config.yaml
n_layer: 12
d_model: 224
n_head: 4
n_kv_head: 4
head_dim: 64
d_mlp: 896
vocab_size: 7032
activation: "squared_relu"
norm: "rmsnorm"
norm_place: "pre"
norm_eps: 1e-05
positions: "rope"
rope_base: 10000.0
rope_fraction: 1.0
qk_norm: true
attn_scale: 0.203
bias: "all"
tie_embeddings: false
parallel_block: false
extras: ["shifted keys", "gated attention", "exclusive self-attention", "capped logits"]
init: "trunc"
init_std_qkv: 0.0274
init_std_o: 0.0
init_std_up: 0.0274
init_std_down: 0.0
optimizer: "muon_variant"
lr: 0.00304
lr_mult_down: 1.5
beta1: 0.93
lr_head: 0.00626
warmup_steps: 62
schedule: "wsd"
decay_fraction: 0.819
decay_shape: "linear"
final_lr_fraction: 0.0
batch_tokens: 32768
seq_len: 256
doc_mask: true
train_tokens: 287600000
steps: 8777
dataset: "wikipedia_en"
Each number is 500 + 25 x the weight over its row's rms, rounded and kept within 0 to 999. Layers, rows and columns count from 0. Numbers have three digits each. The size before them is the row's rms in percent of the matrix's.

# up: layer 2 MLP up, 896x224, rms 0.114, rows 22-74, columns 0-55
# down: layer 2 MLP down (transposed), 896x224, rms 0.174, rows 22-73, columns 0-55
up22 110:499498493507487502475500484502448479517479472459489510532505491434466474503494499534510521504517523512505520493486457493533498498474532496507501483527526511495505527525
down22 093:506568504460486489534526478488523477511494532533516458464513502476466475492503522513460503503486504509513500509494491477518542526519527483489512529492551519476518499483
up23 101:578491506489540512451472468508469472464498507512468524504466485501495516483514540450488509474532490513487515458494508422544510498482508488540475476529505526495496472561
down23 090:502499543474518498504499503454531494537511519503462531484505512493521505506510497465471475518516458529478497460481512509483486480523518556508457493552495463483529490524
up24 099:487498517482540512511497458546474512501470443479468552542482452525526460557479450505482500497492521486502457542504496524523508507508486499540502498517469487535468484546
down24 104:496544495511494518492514490487479474532515503498502513524501515453515495505519476521510479475505490483524547478500478519489493492538492531540453477509501500516487492511
up25 097:501498530519488508459485525486481531431537539544512511532523483522494479496485511472513534506442470496498526456500511473518536501486503492521482530533507481492493481499
down25 101:537513506505518539483502492495507474517541521503486464504482498526526468487542483474520524555506495484487501533523502537541504504544516490454442496503466526546471475508
up26 102:496487509525459493522515499519538465517473518514501537523500491485510464468527517516471511482493514530508505478475483529480519539516475531489476462478499441506541495524
down26 086:480513465496457468473518506552477569492517529478503509499515491467527527481533553530511495523517464520506526530483522518491473478508494465434523509477528487447517506531
up27 095:465511434499498472462462503465509491542476522497550493529528499488468538484513473501523527529545456542486521578504479452480505508477489504522492480514475515524501470506
down27 110:478465490520488497531495485521421487514514524470517518498509501508520526530511516499497467506507531494472517531499466534475461492485450514469494483457503502487478527471
up28 085:480533476513477508466466529485522543491552502523518515476473508478470516490491490506541514500474510445528502517504467533486519527541430517536509500542461481543464491468
down28 083:450479492482512498513442515545520508488536487451500523514525524533486506447508469532471442510512513485513484457558488533472464470504504519513482515513536515470476536488
up29 079:475528509532510524482497472489500520501556520487493495467502502512491482473498481491475533468526514515437476419502498482531475516502515526472484467474506522531506496504
down29 123:529502483457543477477483497490513517555489470537471458477512479530462476538517489490484469520488481497485481501490464479492487481541482514506498505506543487520461490524
up30 099:500508519490473496479594520481511506481499508525532483493518482494505505508487495467496458452508484520515431532470501484504537498520563523471498526491530495546525494491
down30 105:531495477532456512536475471472491488508495488471518435511532495503518492491485484542488506524493523504538524476488464507498504448521543511503461514523509519463494486533
up31 104:494501518485501506482516480480463521479509463534532460537480497483539483516502478555510496482512489503452498496489474499518446492492476492519483464520457479468591488460
down31 107:512487483536532490488547466470461533501520469490479520543480479512503521501532481499475484476468497480507476498517504502514519482480488482483527470531495540515459491485
up32 094:501532495514493481473466502512508509523516485482478496523489459478487516542439497533496518542502473530516531546515493498492526542541478479552515533521469509505511481473
down32 094:470519510485520439514490500481519479503491487524466481497500471533496502504467494532490493453489471464509494516500539471474448495499521476481522468526498459432546497499
up33 094:510443430491522486514500515502515484532503533487502523488511481512481511515475532508493533503489496493500404492484505497528486504481479461492471454518486516477492507505
down33 095:515511537513438511564489493499509498502489517512483532480447451499524504523491496474547493460477524460522500502512510493515474528479510503490544539496513477547503507452
up34 101:422472478489469495476472516516501465501476525499502501491485446496523496458495500499494542487502491521506486499445491463517507473494472492507499518468497531473492506474
down34 077:504464498483524480531493548470536510484516457496547545499517543507539479497458453491520490502509495477500542518515546519486435514515510477461531519474527505468530527482
up35 103:547486523467497522518516438487473506515482525474511477537486474466482517553475455517520547474501519511497505505493498492501474507508481480521493489491512469453495519519
down35 090:494504476543479485455500563525545494486483490487477501532530522524498461433486524486511503477512518551510523503522497503484513463462525490533490516509564462493507489499
up36 109:493519514543457535505525477492463537489533502475485468545482466456473537504526507509506511515507524500474488469513522494543551496487505500507461505511488495522483531502
down36 090:462490491477488473512516501543526484500461515545531510457473460492511497465507483515439478550479497542474481513507485489474486493524510501498504482539475503454493483508
up37 108:492446441487538523466529465475462551475480542491467531499455485517481507531481470480484491508477516533478533520447505522526503536499471498504512543507502517489523559478
down37 095:495530506542490463553461514479568471520484516535483514481531517470492482495494517536518503460535514480481499515493527536524492541498499464531505484509494453491556476500
up38 110:494451466521465498500472464506504499510488483515503461485483477458517507497491488545520531497500529477482477521483529510465473553497502501501463475476490565521541503495
down38 097:502469512493458527488513496519515506500521521544518511446510460484494509494501507551534503525482438473499521516547536532488444483488471468536510506517513513461478530472
up39 095:461507457461483507495498496503498505487514510491492457516519509524544536533519469532453495493524458475493486503495473517464533524450523472560515497487469515489505494430
down39 088:458488502536539530487486524508493472479487445463519425488484469501485456490538493514536503545493478479528456470514503505524538507490493487480579498438545537533505524472
up40 111:472522459474551500438548534454491496502499512506503458439557522527447503469490448526476574516464517502509500503527478524486509496528530502480502477469487510467541535500
down40 117:539479464506427516556453436564493503536495520464513468492472538470543458515462515492488484514492496494523489489540500485475485470510481520503487504515511542482479470513
up41 107:513504529456509429470500503542523535457472475520486510501474513485464517471486508501520491493516501481498498503493515486506490460539455487499506458471490519534502521509
down41 098:442520457497496536526509499466497473481489534542487514504473509526501511525514515492514520485491456545482518479503479499491498516508512522451492471498504504431536471508
up42 095:496525509521476544447482542494528521517549491449519462502467511466521536480484460499469496512515493475492506481464513541517495502535483490492509507488496532485521490491
down42 076:496496496506515466519470508502522462502510466500519505480537552457489506483510513507529459488521510506554474468551547467491493475476479499498523442507493536484573498500
up43 095:547495503513504472490572490551518498516445488496469526517480464512482521536511518478519486509499515491486455483473486504510486494509510533519456552491506546524476487465
down43 100:564516498471529519524554457472525520489515461502507475494504556498499510470515519464490478555517496516467477496520488579491531487530476490493519486457513492512473478537
up44 101:564483468419515517497513479548559484529473485468489489470483495518501498521502484475503504473553564476469468521468472524474485446482487508540508577500488440485479496503
down44 104:497514518548518493508480531491465489542489521490521514524497491507496496492529495470515459508493499482476483491546496520462516543498533487510482474488507505511507484480
up45 110:500476478521498522470484549528448486460497509523480496482504463499492504486491511512459492484518503510493469489454537491477479489501502520487518505533500469503466513494
down45 095:460496494462494545504513526527547462520500505504499512488552508479503488520484509514542484487489456509507556486486537494510472486515507484506522499524479450470498532504
up46 095:481507542513482488534509525476521507454507488469443481462487460513493511496467474499544518492496536474483509496516446516493489502478505492525466474507540494428512472502
down46 087:461510486501540491478521548516496513507488476472530461513541506532498495488508511528511504530524463488528511482511517460468488479522490485533535486516525490505476500519
up47 105:467539479547497566501493471490446443464469504505431523452515483517549488515479504539484507512455501499483525493498500545510488480483479543491508500542484512528505498523
down47 091:528523495461515465480448503522494504532510494530531472523473532492454467519511456515547472508482490475495511521515488517467467549525547509523517519533519531487489550493
up48 085:515511453506498511479484495493533528512490513487538495548510529524527481510533536502528502506525498518503518500456471517517431498542542548508474527554497496484501511492
down48 116:469503482523523464519488458471535475478508480505479501530473530503484502512510505546488494531505490478538493455523518541510520450499501517487490509515526497415472474519
up49 098:502494503539502515488513497484475515526486469526454491540494485479553475500507460506485487522471522456468510518458486507505534493499496481518511526525511503496506497512
down49 079:451537492517519516507495504521519521518567570470471512466498515500500506441480504505498512479530496478477505512528519530542495465494507536496489502519504535458468546502
up50 095:508519496468482516440481465480509522474465505508470445481476513472441561487483505465485531524497542488497523489525472548480491502459479534472494491498517481513503530476
down50 075:513505491501499479507441518505514532512544508476537508504540488498495500475469513496510505484547512510492519449529523451500494508461526517493488488506487537480519503467
up51 103:507503475524535484491462472516486525516493516546489474504483506556469476461483479545503527498525532508505521494512488480508527479465509493529473483546502540506500506513
down51 107:513469515483511479499504526528472472486486493486512541524524466517503476477547521504492490442481471477521471450508521509524505509555492504516483527454547473492502477535
up52 106:550534477487460523488496492500476481509453433483549531541509461522492506549502519475499501501509541534496483488511524508474471485578509493488487496509478539538540474526
down52 102:462517496483528563533512513498525494495459488533502453485511479493466464486483511498483491502508468467480455481507496551502492522517470496475487440499486506536528486499
up53 092:528583528488480468487460502527463471503510497542499501484508518515539472528541476454461496496464494483485476510502477482477494486524484488475514522470526457538489506502
down53 092:477467508484503562520475485515501485443432468510530508507450507488477495484504509515505540525472481528521530481490499468491501502519448533498567474477470531486525492459
up54 105:450476529498525563541479504524486543494472496519454511502529482515452509523511484519467489514533525516474476478514516512487472455516503505484491491512496506543505551481
down54 105:534483472534499510495513488503538495523542462498539510488465477506483504495497519488484543474502510540517533552504488484529491513528535485530542506483541504442475507465
up55 097:491517479487513492495460531497488522530535476441534521491465491498490501511520517529491519505511477490465522513505459487515547470510504524467504483555519571476522480511
down55 079:502491471497511488471538505497519485478546469455525487490459571522486505451499503497477509500515507524517436468510547502499484471487518520542518528517463499462500522485
up56 104:493496457483510510515463514489455468451496517474477484538504513515476497495527448517458473485496500519480494510479479488523501499472503506503503520507481488481516519533
down56 098:502508496505517536517529496506533538494449476516482459491515496512492552490457516480517519533482469541534475441447511505495508517505514503436475521494507500472468489483
up57 105:491477524510490481504495518505478487473484463542499513503480469487462514532511507481465504526498457484503478536485450451508496537511490522476488492515469492458469497521
down57 100:477517502514484480512511457520511526532512497470496510486505484457494568509472543458503512504500502538480538480512519492499488469543503508513484501484525487485477521483
up58 096:511494489507501476439461488471496492478493497531506483498488555506455480478533535458501444472468521488459500494502482512501487487514533540470472510517481493473512528502
down58 083:488519477451487555497512512522521520456506490433488507518515515502508528479514486489481546524469484497491457506522502540470505492497478474509534502495498496487517484491
up59 099:529481520479468539488486474465506468480506461475488486486504504485536499507516460513481518519538506523509508514529518442506516459475504525502503496477511446523533552465
down59 086:524508526544525476503497470477515519490501516531543494516514506508505507525555533497517472495498474514475509488527496522488500448535474469480487517496549547486489524542
up60 102:465492512516469510470481524501474515405513501487482506506499479535472518482497549507496498475502454513507526498474489544518515501491485466474475488501472483502553517487
down60 114:519472513475480541463494514505457506501517525501501495486524512493540495527497494536482552517470512497502551489561518489515519509523528507456516513491506524544482517529
up61 097:521495527533549486471466518509462470524495501521494522550502509526494485558543476565525540522479477476473514494491512510511496521529514507503485490442533513514552523503
down61 093:500454510499473446542492495508512524480473463487552519468515523521512477511520475503469531527541492504535501546478583503502480501514479497455520509537480544495532496476
up62 104:480509519504526483499490517515512471496466498429474473462463507523522476526495485533488511480493458486497470514484485547467481488480486469491483539499507507544473499530
down62 104:566467530483466498476515505474466508489519494477488495498524495485507530430529478492553502455449534511489509499485493507492501455531510471505483509483551487497462505522
up63 104:492472481489509474475486515539497522494515488487506579503500476536555501554518515489477520486446478463447485498469561478511499487494520462504526509480518488497518533512
down63 108:472514502492480463486462505489460478541507474461530437475473500503512537485492514511504515523496487517525493522522504501477521501482495500467463513528503494487526474538
up64 098:487503492506529547495503496533482494499531499466512470486460448523492483485530531524449506555515522476483442520481507479515515509518475487524488512510486514474510459533
down64 086:472498497529495516508480487507510497502509470509551515480483490487493495460489505528531487464504499499513505451526496474509480477537486516457487523491527496459494454476
up65 077:488496432493503555495439508489504464578510545465546518495450538525542497535505526467509465501481516497507489489482523473503537530489490506483502489532489495518514497542
down65 078:488536483461485461485541457458526555462554498493503448530542511528457523459504493540535493497528493531539483485464534538497479481503479552547499482497503507470497472495
up66 107:492500534476523512533483552486510527494499489464541516484546461468491520501486474463448533509490465516456504489477454478512484456501509531490462524441456500506516473494
down66 096:464501497516536473491472466484458532478462527532540483500462488492485498510512509514504466492468504490475513507497536504484525470493511502485527456528524500477504528494
up67 090:492483501465424516470515498523473549535544573472538505521495518497489531492503526532482529457438497481474495493535494466509539519518493531508514546477476451501471508482
down67 092:464520466480523436549485483492498483464487488528512506462480520519485477487490506536503526496502496506525511443469489461480556501514514483503513513434506475482477468536
up68 094:483477494505479510509475516489483490530493514496500508533459486488527496506511521484498471512494511539533508463473507480468519503489522520489483509457506494516468511477
down68 089:512508507487534492487478476510533505512486539517477486485511514533497537497487468561504513502515526518455536554521499500499535495531477514506515524479446448467452499493
up69 097:508457512445502482502510489498445481513488508522464494504523490544487513479507472522476529476483455496479485522531496431543526473505503543500503489489547470532500482491
down69 093:475477437484498530508476486455488485516497481456522495523490476470484517506465502503482523511518501468527466484479485503502493491482514514512475461513505516470496496482
up70 072:499488492493514495475505526503535511500528521525490473518526525520503536510476505515513496544384504534510530485475462491496501478485497516501442492514479505485498498459
down70 113:512503458499558488557486427521516558490485502538437480478535501480525509494517494505469514499495475495563499499500514471485525489490542514468508457497500530483458510502
up71 094:518460442568515527489500510483508518520535499502467544523520459487486510490528490490538526504473479519520497529541524537527504479530504496514484482542505526498487477492
down71 093:497499485470511477517476524443471487488468501485502531489509524493485498482474537470497448505500487515516515448478508523490513514543540516486515494517494507455503515452
up72 100:530515500504525522488450558522493457495449508508472510539506453469496509498473512504485494497487506530545485538480525473512487452492514516547479524508512504514462504493
down72 088:508520503493477510525535511525513526561543466479459497489493535526527476484507477500466473560497473488555517500492500506469520466499506483493509525495450445506472529462
up73 097:513508519539513482475522484470516545488531481503513478547536448487531542483502455519487476496498486544480501514500516542474514480523487495529488507504537489493570470516
down73 101:488465514466524525510557509494530492513494489520464508486453522452490495539511498517480528486464513514486503494464498469530481480525482510495498552471463501516476487502
up74 104:476511452458531492444535525488533524525493478500451476471582507518469514465510455528474558522459493530502527505459512557489522490539493526467501467460512500472515503480